{"num_hidden_layers": 9, "hidden_size": 192, "num_attention_heads": 6, "num_key_value_heads": 2, "head_dim": 32, "intermediate_size": 768, "vocab_size": 8192, "hidden_act": "geglu", "norm": "layernorm", "norm_place": "pre", "norm_eps": 1e-05, "positions": "learned", "qk_norm": false, "attn_scale": 0.177, "bias": "all", "tie_word_embeddings": true, "parallel_block": false, "init": "normal", "init_std_qkv": 0.0276, "init_std_o": 0.00652, "init_std_up": 0.0276, "init_std_down": 0.00652, "optimizer": "soap_variant", "learning_rate": 0.00798, "beta1": 0.95, "beta2": 0.95, "weight_decay": 0.018, "lr_head": 0.0108, "max_grad_norm": 1.0, "warmup_steps": 200, "schedule": "wsd", "decay_fraction": 0.914, "decay_shape": "linear", "final_lr_fraction": 0.05, "batch_tokens": 131072, "max_seq_len": 1024, "doc_mask": false, "train_tokens": 458800000, "max_steps": 3501, "dataset": "wikipedia_en"}
Each number is 128 + 32 x the weight over the matrix's rms, rounded and kept within 0 to 255. Layers, rows and columns count from 0. Numbers have three digits each.

# layer 2 attention query, 192x192, rms 0.22, rows 0-95, columns 96-143
126072103123168179152125227179141074120099084140108082201103124156084129128097168136126082108144131118142137053120113148162239136087025144141117
161121171132147104112150081105162114097072056153110104137165047118204024163088168097125074097143226182141216096088094148179131113162153127118113
154054118076116134145000145072153181165084182136136089105114108083157085141206100115152113138087095176134065097202097089138128134102145148104143
085110069141100178138143171151144072060137088200151051155147075130077132137107199080179132111071150124098141148149136077148104130127136127117151
125121180150109127143062138158149175116183134131108060102094141134102156127151139137128087072131165129134110131098125224132081176100099119110151
137135148119216138113100151083160135108104088150197118156133136134142067156151140126129110167130179103083067085152179059100109178175075106127072
162158190128080214106252070046060220207100216124227145122126205058140207094161030090117150159124079118173033121121116162083104051166205174173146
186071174099096149143183104140105076095088175155179184088110146059097130164122159096151144142155109098092089036170132137122102088085088177126101
083059157082171241161155179089100102117192091223205111119085213106050165176246131050135164176071181094131075040091142100073063207164122115118165
144115099076039148132211164148119158127130083093094105163129152131173183112090057117074140188074086131096029173083135081102104056173127115143118
148114081127069179099160188114167103165190079139119111131117148174128101132238108170137095113107093174124032155137101155134089070180164163112164
164174088151140213173128049119238145077172167098088187110110134104111087101152120111165117101124121195135180051155096112081092104099147047154112
088105137128132145173164171106108153097122119108189230143112128105136198082122042163133181191037111051113035147168203071136111124093128157139111
046108117138186138169184075143160116101111145148125074133116145095134090116135131109200119149150100124093255049106146114134162107138120117112128
096163143156128169157147134204129084123148111137106044150178090125114069211148131108047166133119131151103228113113147176165194185102108100133095
095174082119171135085070115069153132202116136122134073098141113177119170087132086140142080104179110110200150134181155060069126147045084115064090
134171108105084084143127104114165077146120156175115229166160135118186182215162065138127115199167083143165118129116125118134153142082142161072170
131151081193137131137127100212193077063161178149123115167132114223118092098100166093102155106125141091108197137133159140111158105144121164157147
075149088070096146148163193073105153130068123072092118149091095096124091183146158180127170159091069160109104141106085087080196064095159162134116
122085128163062116094049078134214177083153184150109031089106125135069071092082152158151170123121088144110255162175141139072105165172060081180124
184156106121038131153201138118103102108115121136155231120198080093159162127031134150113129127111114098179025162115129134110121036080157184116100
145086166096130194147069150145129073027162079086115120075103090140111040142131129182114147143093138227112158120061109156114118150139118102121155
110081064136079099119114138114142156083133101069167101058140097027105095095126108082154160163093090127090090157130123056082118150155064167139102
163135175148104080119044130152083132116143092067100124109094131130088163161153182117075151153173169113111144135075061179129136151096124136139097
180123111181127115080103086080103198114142195128141154143174098064161164120090076126109116198131107080148163169131122058131120109131125127158142
219136176148117170118152150104105099165137000136069040190100167179203158141190124129120098081198142152156141189085092050181159147086109096112149
122150100140138107030071170095076168161088170108112101111090115094150128163163097117111117127131126166097111101168088122172189112174070145120073
106171206184173109127105112196150090142130107176115095113065104178172095106088168169079153169167145065155202145224135123106146099131117070141161
151085143162069082138026138141103095185140102106106069158160075164082117087173177138097090167125158115059201179203126137127080117103160149100085
120130130169122103153229174131105058143105164092113117167164102132168088215128177149080102071130070201158153178166044138193133137196183099134138
129140058151209081102142111141115141114129118140136082125175115116127028137109065123193105107134191165121255092141125112136153120196115100148133
138089104121147129135255105106156054075097065144141182126098182158127222055000151151183246096163139046075037172080165142055135042107090172165156
107115084085141132177152171140170070152134139167125109125091168084140093160123105136139122067113172136143152130132141117166140143154063126153155
116126123139086168116087097079135125130111174090107069114121174080123121126048139164116090127193154171134124117146088167150080155161185142076135
110196163119141133128111118087141155139095138133122057122123054120124091139087112093177140139083080150179090100159085158102109206217108179138146
153144077100148099137162146123153169145113123123169198114140106122165173079166160111162143117123164102054126143145175121124081122119124152122115
123120185073117120140122123137071162107092079120072136124139145127171153202123094130125107075192132166146178105112148133152111152174082133145108
134129152130155126180074095104140120103144089183115117123124139131138101155169149140143149138145158130139126056159133152116101128113127115091084
098138131126115124118127135111098107130161143123127169171096109121106147139115126188122165107154112095077112141163106111098114136133115166136159
099159140121119107166151131132131120130128137108135049096143152117143135144122120132099108111121153109144170072169114132065142138110156110114123
128139120114153142140127119149118099142156116129157142147131116086126159121137155101094108169098150088163071141140117115100097116112145092144151
146126123084140160164139156139096102139128090167162128125106089093155151104133116134136119146105136128115141147137130075117114120132118070125162
156112098171185155127119163102149094078147075130153129132133186183105140129107149125160070113132149109128032097149107146148149107164114116072159
082194061162168089135120124158140196123112125077159175158158083084132113118107121102138146130169119144115185133143130088116138144122128123141067
144141137133061142134172172084132138137146121144160198174133070116126117128120166095132160171120071093105031125118067161110130142157150087134211
124122137147153133148122048086170090058116125192116176100131143089145122102094117175189132111089121182171210041195174132130056112175194166104126
090167075121107151155077106130097175118140186182163166140156149168110179131173128153100119152113144093076203157152150140125111162148106090118131
141155093139128112145113136139091135157164128044110126096114143099132119147126127155094122074124111078150128162114138133097138141130126138158129
139100098109098056092070140074102153147126132123112155180143123123150151152186085089088096111114156154128075153127116120129118099110125135115100
098150198155083153131124057182146131121155185122117096110152141112090104099138127112098146119154122193163131140157122173081140174193132150118135
124116098155138119153169187105099137128133087121133149167130092159112110121145122112159215167106109106094129134115095086146170145104167159095124
151118105142140105101083110118152152095123089129091108100053161081146083092104138153130117144109116177165209107107158098078080132187108154157117
131074149107117108177162134110104159054091123132129150137138166112117155130094095099103089155117138114136136127142150123143136073135092166184111
101086131160170131164125139105180072129154104146116059086067092110108055100161118142156125146106077120123123047144175095132128130173125107147147
126127103097155125137169150158172082135098068103142105162099099185145157123085162158132141184109145098116092168100144103093156140131133128134178
086112154163110088098030145122125113124115136128095129133108153108148165148175075076129077166103107112084149153136133151104128138143144127126136
163145149092154155118135099121095165194111153159144161129121090063093118100132082155167120126125108134053135147107098061107120097142133175117183
161139132143107107100189182134115150139151139141156157162149128127151125147124111132159125155124158126138137164102086102121168119159110135130145
143129113125100124101101112083115182155172115069105166113133096131100121148117128110128120139136133137089077157080121137103136091085162126103125
090130158164131100156138110108181108146117107153151125075142212180116170105168141114115106150130135133106182100163185092120122179143099112129112
165070157138101110128122146083138111141157112090080097098122084111075137118177098074143080089162096120121117102198103139173111106077154183133130
112157129137081097135179118211123136148138180135107226176157122195106165132146109119080137183126108119094128130108140145144208151054129158132157
134148107133136117129156198153124139120163066117091154142092078132194118121157123172146129116138159127098189120124087117127137152127140104123134
144095074135147087139155129115101093070082160112167211132151132131138186082101110122144195129077124058061054127099176134096118134086134163075052
115054129103140122135149180140094153124121109109093118200110194128103086130139052174148119065106099128128176081113149111148119132162103116127121
108083172143134039113139061102157103041060110153178080120210150128129053116057136159132157145115188131101151130117170128097048129128143182100131
125178160083164095097034131102247149098127075117126017097144126121098115099109095130175107166116105200138028121171134135127105204158138193107145
084154129086120127165103188165180141143120127098144119146113108150144144132184217105199102130110167112070190125140137072062095155135118146116148
088138192101103163168065128073086180084127128193147066077129175072185122137155085120142084138112093170084171164129151131130065176199109113106118
136202091102154141173116127116177176147148119180179144136179137142122064146120061130169144151115130132112111125115178140115109161115085115114151
121162133115066187143138117081119143117171125131118223146163166165105228083091026104115144092115131136072056147103085123113167139129131203100155
170101121071099090149163183111097130162126172147135090138157163071069098169069132125140105105127099120166156138165089144083146110110121166132161
129156132117147172145160181114095152083154096112154128159074149160132197127139140094109088132133152086150107144070103121125125125088074094111177
168129184117105142168225119170171131144140140122160203121101149074131161066010099154102145139139189092091144153121154138093063111149082087129097
171115137131170154135169144100066157134077152100119139139129151117073138177167183117140046111138175175168073062157074182126176132119158102104139
083121136200136112140126103146161152133144150129169170182130169140099077062123098109111196109096077089135231119132098043114104138095181071179162
190142113194087171162153197095146155218211128073095251088115056133140141176122155151165131164119115108137000161094110136157225135166175111128117
113089153191122088117121089125108071022121112151135195163213108116148135081100107147149116096080112105148127082152151091117093102147114150076160
093138059136037103172000106179170137114107193198184023178112089152128113157143109174114145143082083118125181100158183048086145196105092061086043
122181076068174126171087199146142126164104119097120121053105067108154120172152087141120209108139115163184129103169128137124163135075104109128145
141098134075158124133104144073119183151055136158074111193098120132113179192155123128143069124117087194195096117117160097126115108110131169087205
087133150185118113156142111141168092078135158123144125140111202134134098056092124073059223069102165100095154106132152129122140120134059102108131
122168080163152117168164158150072161142083139109056183176115082161114131156130098161117124132122073127143194168120089062168174115169144147144114
176099175128094061089113048115098127064090163206101101108112166083101100126059117197120124099094146129103190122145127128112008158167179104118113
119162128148046164163216144115145110090068109116167140217255185128132128096043138153093117168036120145169075123132155159165168042116108137195107
109066167119157074153087155071182081086128133121184101124127142065170107055106085160144121155059062233142149127155163103135115150149113156086147
144086105142108132142132117139148129088140088176150112165152076109121158120138076084155141143119109101126071149116088108135144128061120177094131
078149145158119096079065133111125115118113101110109181172114132112137157158142098122101095106142161125083122099171130159105142094141152182114053
177132068133147131107152130105083127153143144126151216190073096106113135117079121148167098109075143134128143102060205068172154103173113169149085
146162108133112138110124143083126183162117068111087142185142143130191125171151140130186084108199166160171145117132084094172140130084112077103128
120147098089140159104039141157065177188140069102092096094102083140100113143152141105136092137144138147136088081169033133113173184120132142088145
048101154220072080156133089168175108123129109067156118140138108204099069079059149150130108136168113051131038131198134156079089133177165097141144
177110120132073107125097088121160114143127137088083097128211086077093172131142152109108104123137078123111083165177058158142131140100153208090103
066137141107116148138141168156141139166166155125072241148163086192091191165153178170112137126148145166173136152101109111142211189084130123147159
060146114116212163077158148203177119120145057123073033203047053099158066130163150178144100112146093139144222105189088097119169150138169101202105
222065171204081076142170164072079137100190171125157255139136182170131191063080080101094219086098162061089083118130113130101098112096130171151170
# layer 2 attention key, 64x192, rms 0.27, rows 0-31, columns 96-143
101170149152153160075121107115106116124110116173150120097125066149188135122180168110129119174111152140109155143089122116087121133097145109121103
077125111058179104125037160158169131139107107121132076186071103070122143104147109120146099114144098132153123140147163127202088152130147125146115
121098081118125179150106189111047142138120116149103082153076093083151148173158163156156116091136150148114124112115110147145126126096133063107129
100145100155205174133127153144087148119144064158177075134109145108162103115146089120088101142123095066142159099129132117121161142095147079095137
125125072070180156094067127118159136153103123135069011114127110145107103153133142133147101101110136172145177093150111137146137136095118130070107
119101130133123190115153143134126105095126105139100054094109130140135146144161198140138106138120100139168206142083129124127147106149128095122115
165119142155109118129192119138109115055188162120121134125162155144109126096139103066111160097099127102137040139116140105159076104120123122147117
122127136173113107119163040095140104082122137128114140095127121170121147112099151134087165140171106119123064134103205174126123120144157159133136
094093129162104142124150150092145119125149114094208118129133151163147079122091116194153179122122133108107095183168130112088119124112168085132098
157165138142042112093171137136125139082155211128167192190162130160085147136109062103101149147135091055207000142073135125156143139149150189184162
147151133088107205138183124129130114148171181140097221108127162138168136149153158090134142167126122109085120153076169134113179139084103112114094
110100135149081087194109077162149130115184106156152095107127117160130084115111162153112123118140163068102109134157120168117108121200127087124129
182117138148137116147140181186105113177138134152137187224131113135105163107167077137095136156109129057142012154130050161098128143097132133191157
115122103131145124149092093161124145115060099136186083056126193163095126108123138128119137127129118120076255136146183096088112127140084157151103
113150182135198249151144155159124128134159130183130052116066142140169128155187175119144122149175101103085186124137153115144129148140138106098129
116084166188096171101112146115098137128133093144111076202123148156147119140162167094138078150138104139108205148111077087171166138116129083119132
140125129150119100097097197144064131169106084048131141112109024073135133096165097154122123115112100111096106099199061186161172121071126145120115
107115122173105029111108103143133129124114095168201147108189127114134088108066089150148143203162108098120133106135176080157068082111168145177146
168131138084149162110116127111096155151166130124154144121113081121145127138137156097169098075153176128118141105112140151137133181123101083111156
051117069137139064145122126204153091145069113115163100132176133096135058105111147119163113150156125134098178085112175074112124128132141160126129
144122137115088048144124138086153122186137099123173162127096140114134160087157042094100139078176120079145020124125126125142091143133140148080181
179178100085110172114143103115113183125115158149078142144131133132114137186180159096111080113151168124122084106071147132081110116123123109132113
119124131123120129143127130086138108130113130126138133104104162112110106088082125161112149138102108122140129107136172109125091068136150131146130
152162105089133162139202102170125135126105154192126086092147108144103146138152164154112161101141116185171149144122175122152123145124132145113137
134101107081114047147162146135158115091072070120149131076130146086129140113064137120158200159161107087163163144193138158138064076118161199133142
137133159108157221169118172122098142182174158100082101130117080129091153171131141137086083167102105099115123142153108161149183206137123072111142
162092159123161186173111185127115113173123113073072111186115060108120166139191120152131093065118085179078162174123041141165174188067127108098116
162100131099144064096100061131130086064088153177135143101139163091119090105125138147157148138096114190127248128099191155082096122162083157139080
108118109101138095105087188090117145164099064122125145129111160156182100130105072159130134129099165194137120078087124118160164095089129134166150
179137146130173199159086091143106134172133129123106101146101133142126153128143147121151133110116134131115186128122101114106114079096106071140121
165095079119169167151047171115118156180116144097118095132145091107125144182131208117146128120156123113111174152129072121162133154094137131056163
077089203155039007124184069082134075114119157119192246151182158129083086087073055145055164201144116034190000133070181112101109027130179184181190
# layer 2 attention value, 64x192, rms 0.149, rows 0, columns 96-143
139093135137097100168067151101087224067062110134118108147128208107160139178147136131155113163135114082175130089126138043107101109094148139094132
# layer 2 attention output (transposed), 192x192, rms 0.184, rows 0,32,64, columns 96-143
099140165171097138075153072144132128115154193126140133134086101139150173154108164094129124113157127158136104149167088178160132060142145121173167
175154133140127132145126117106129119142137124130141153147183140173149135101133124090128108129181132144114150112126121154116163135134132141091132
075209126110065229067139084149168201156147202170148192066160173180209159115122143039078132057216206132108179116163098183067217091134114120102109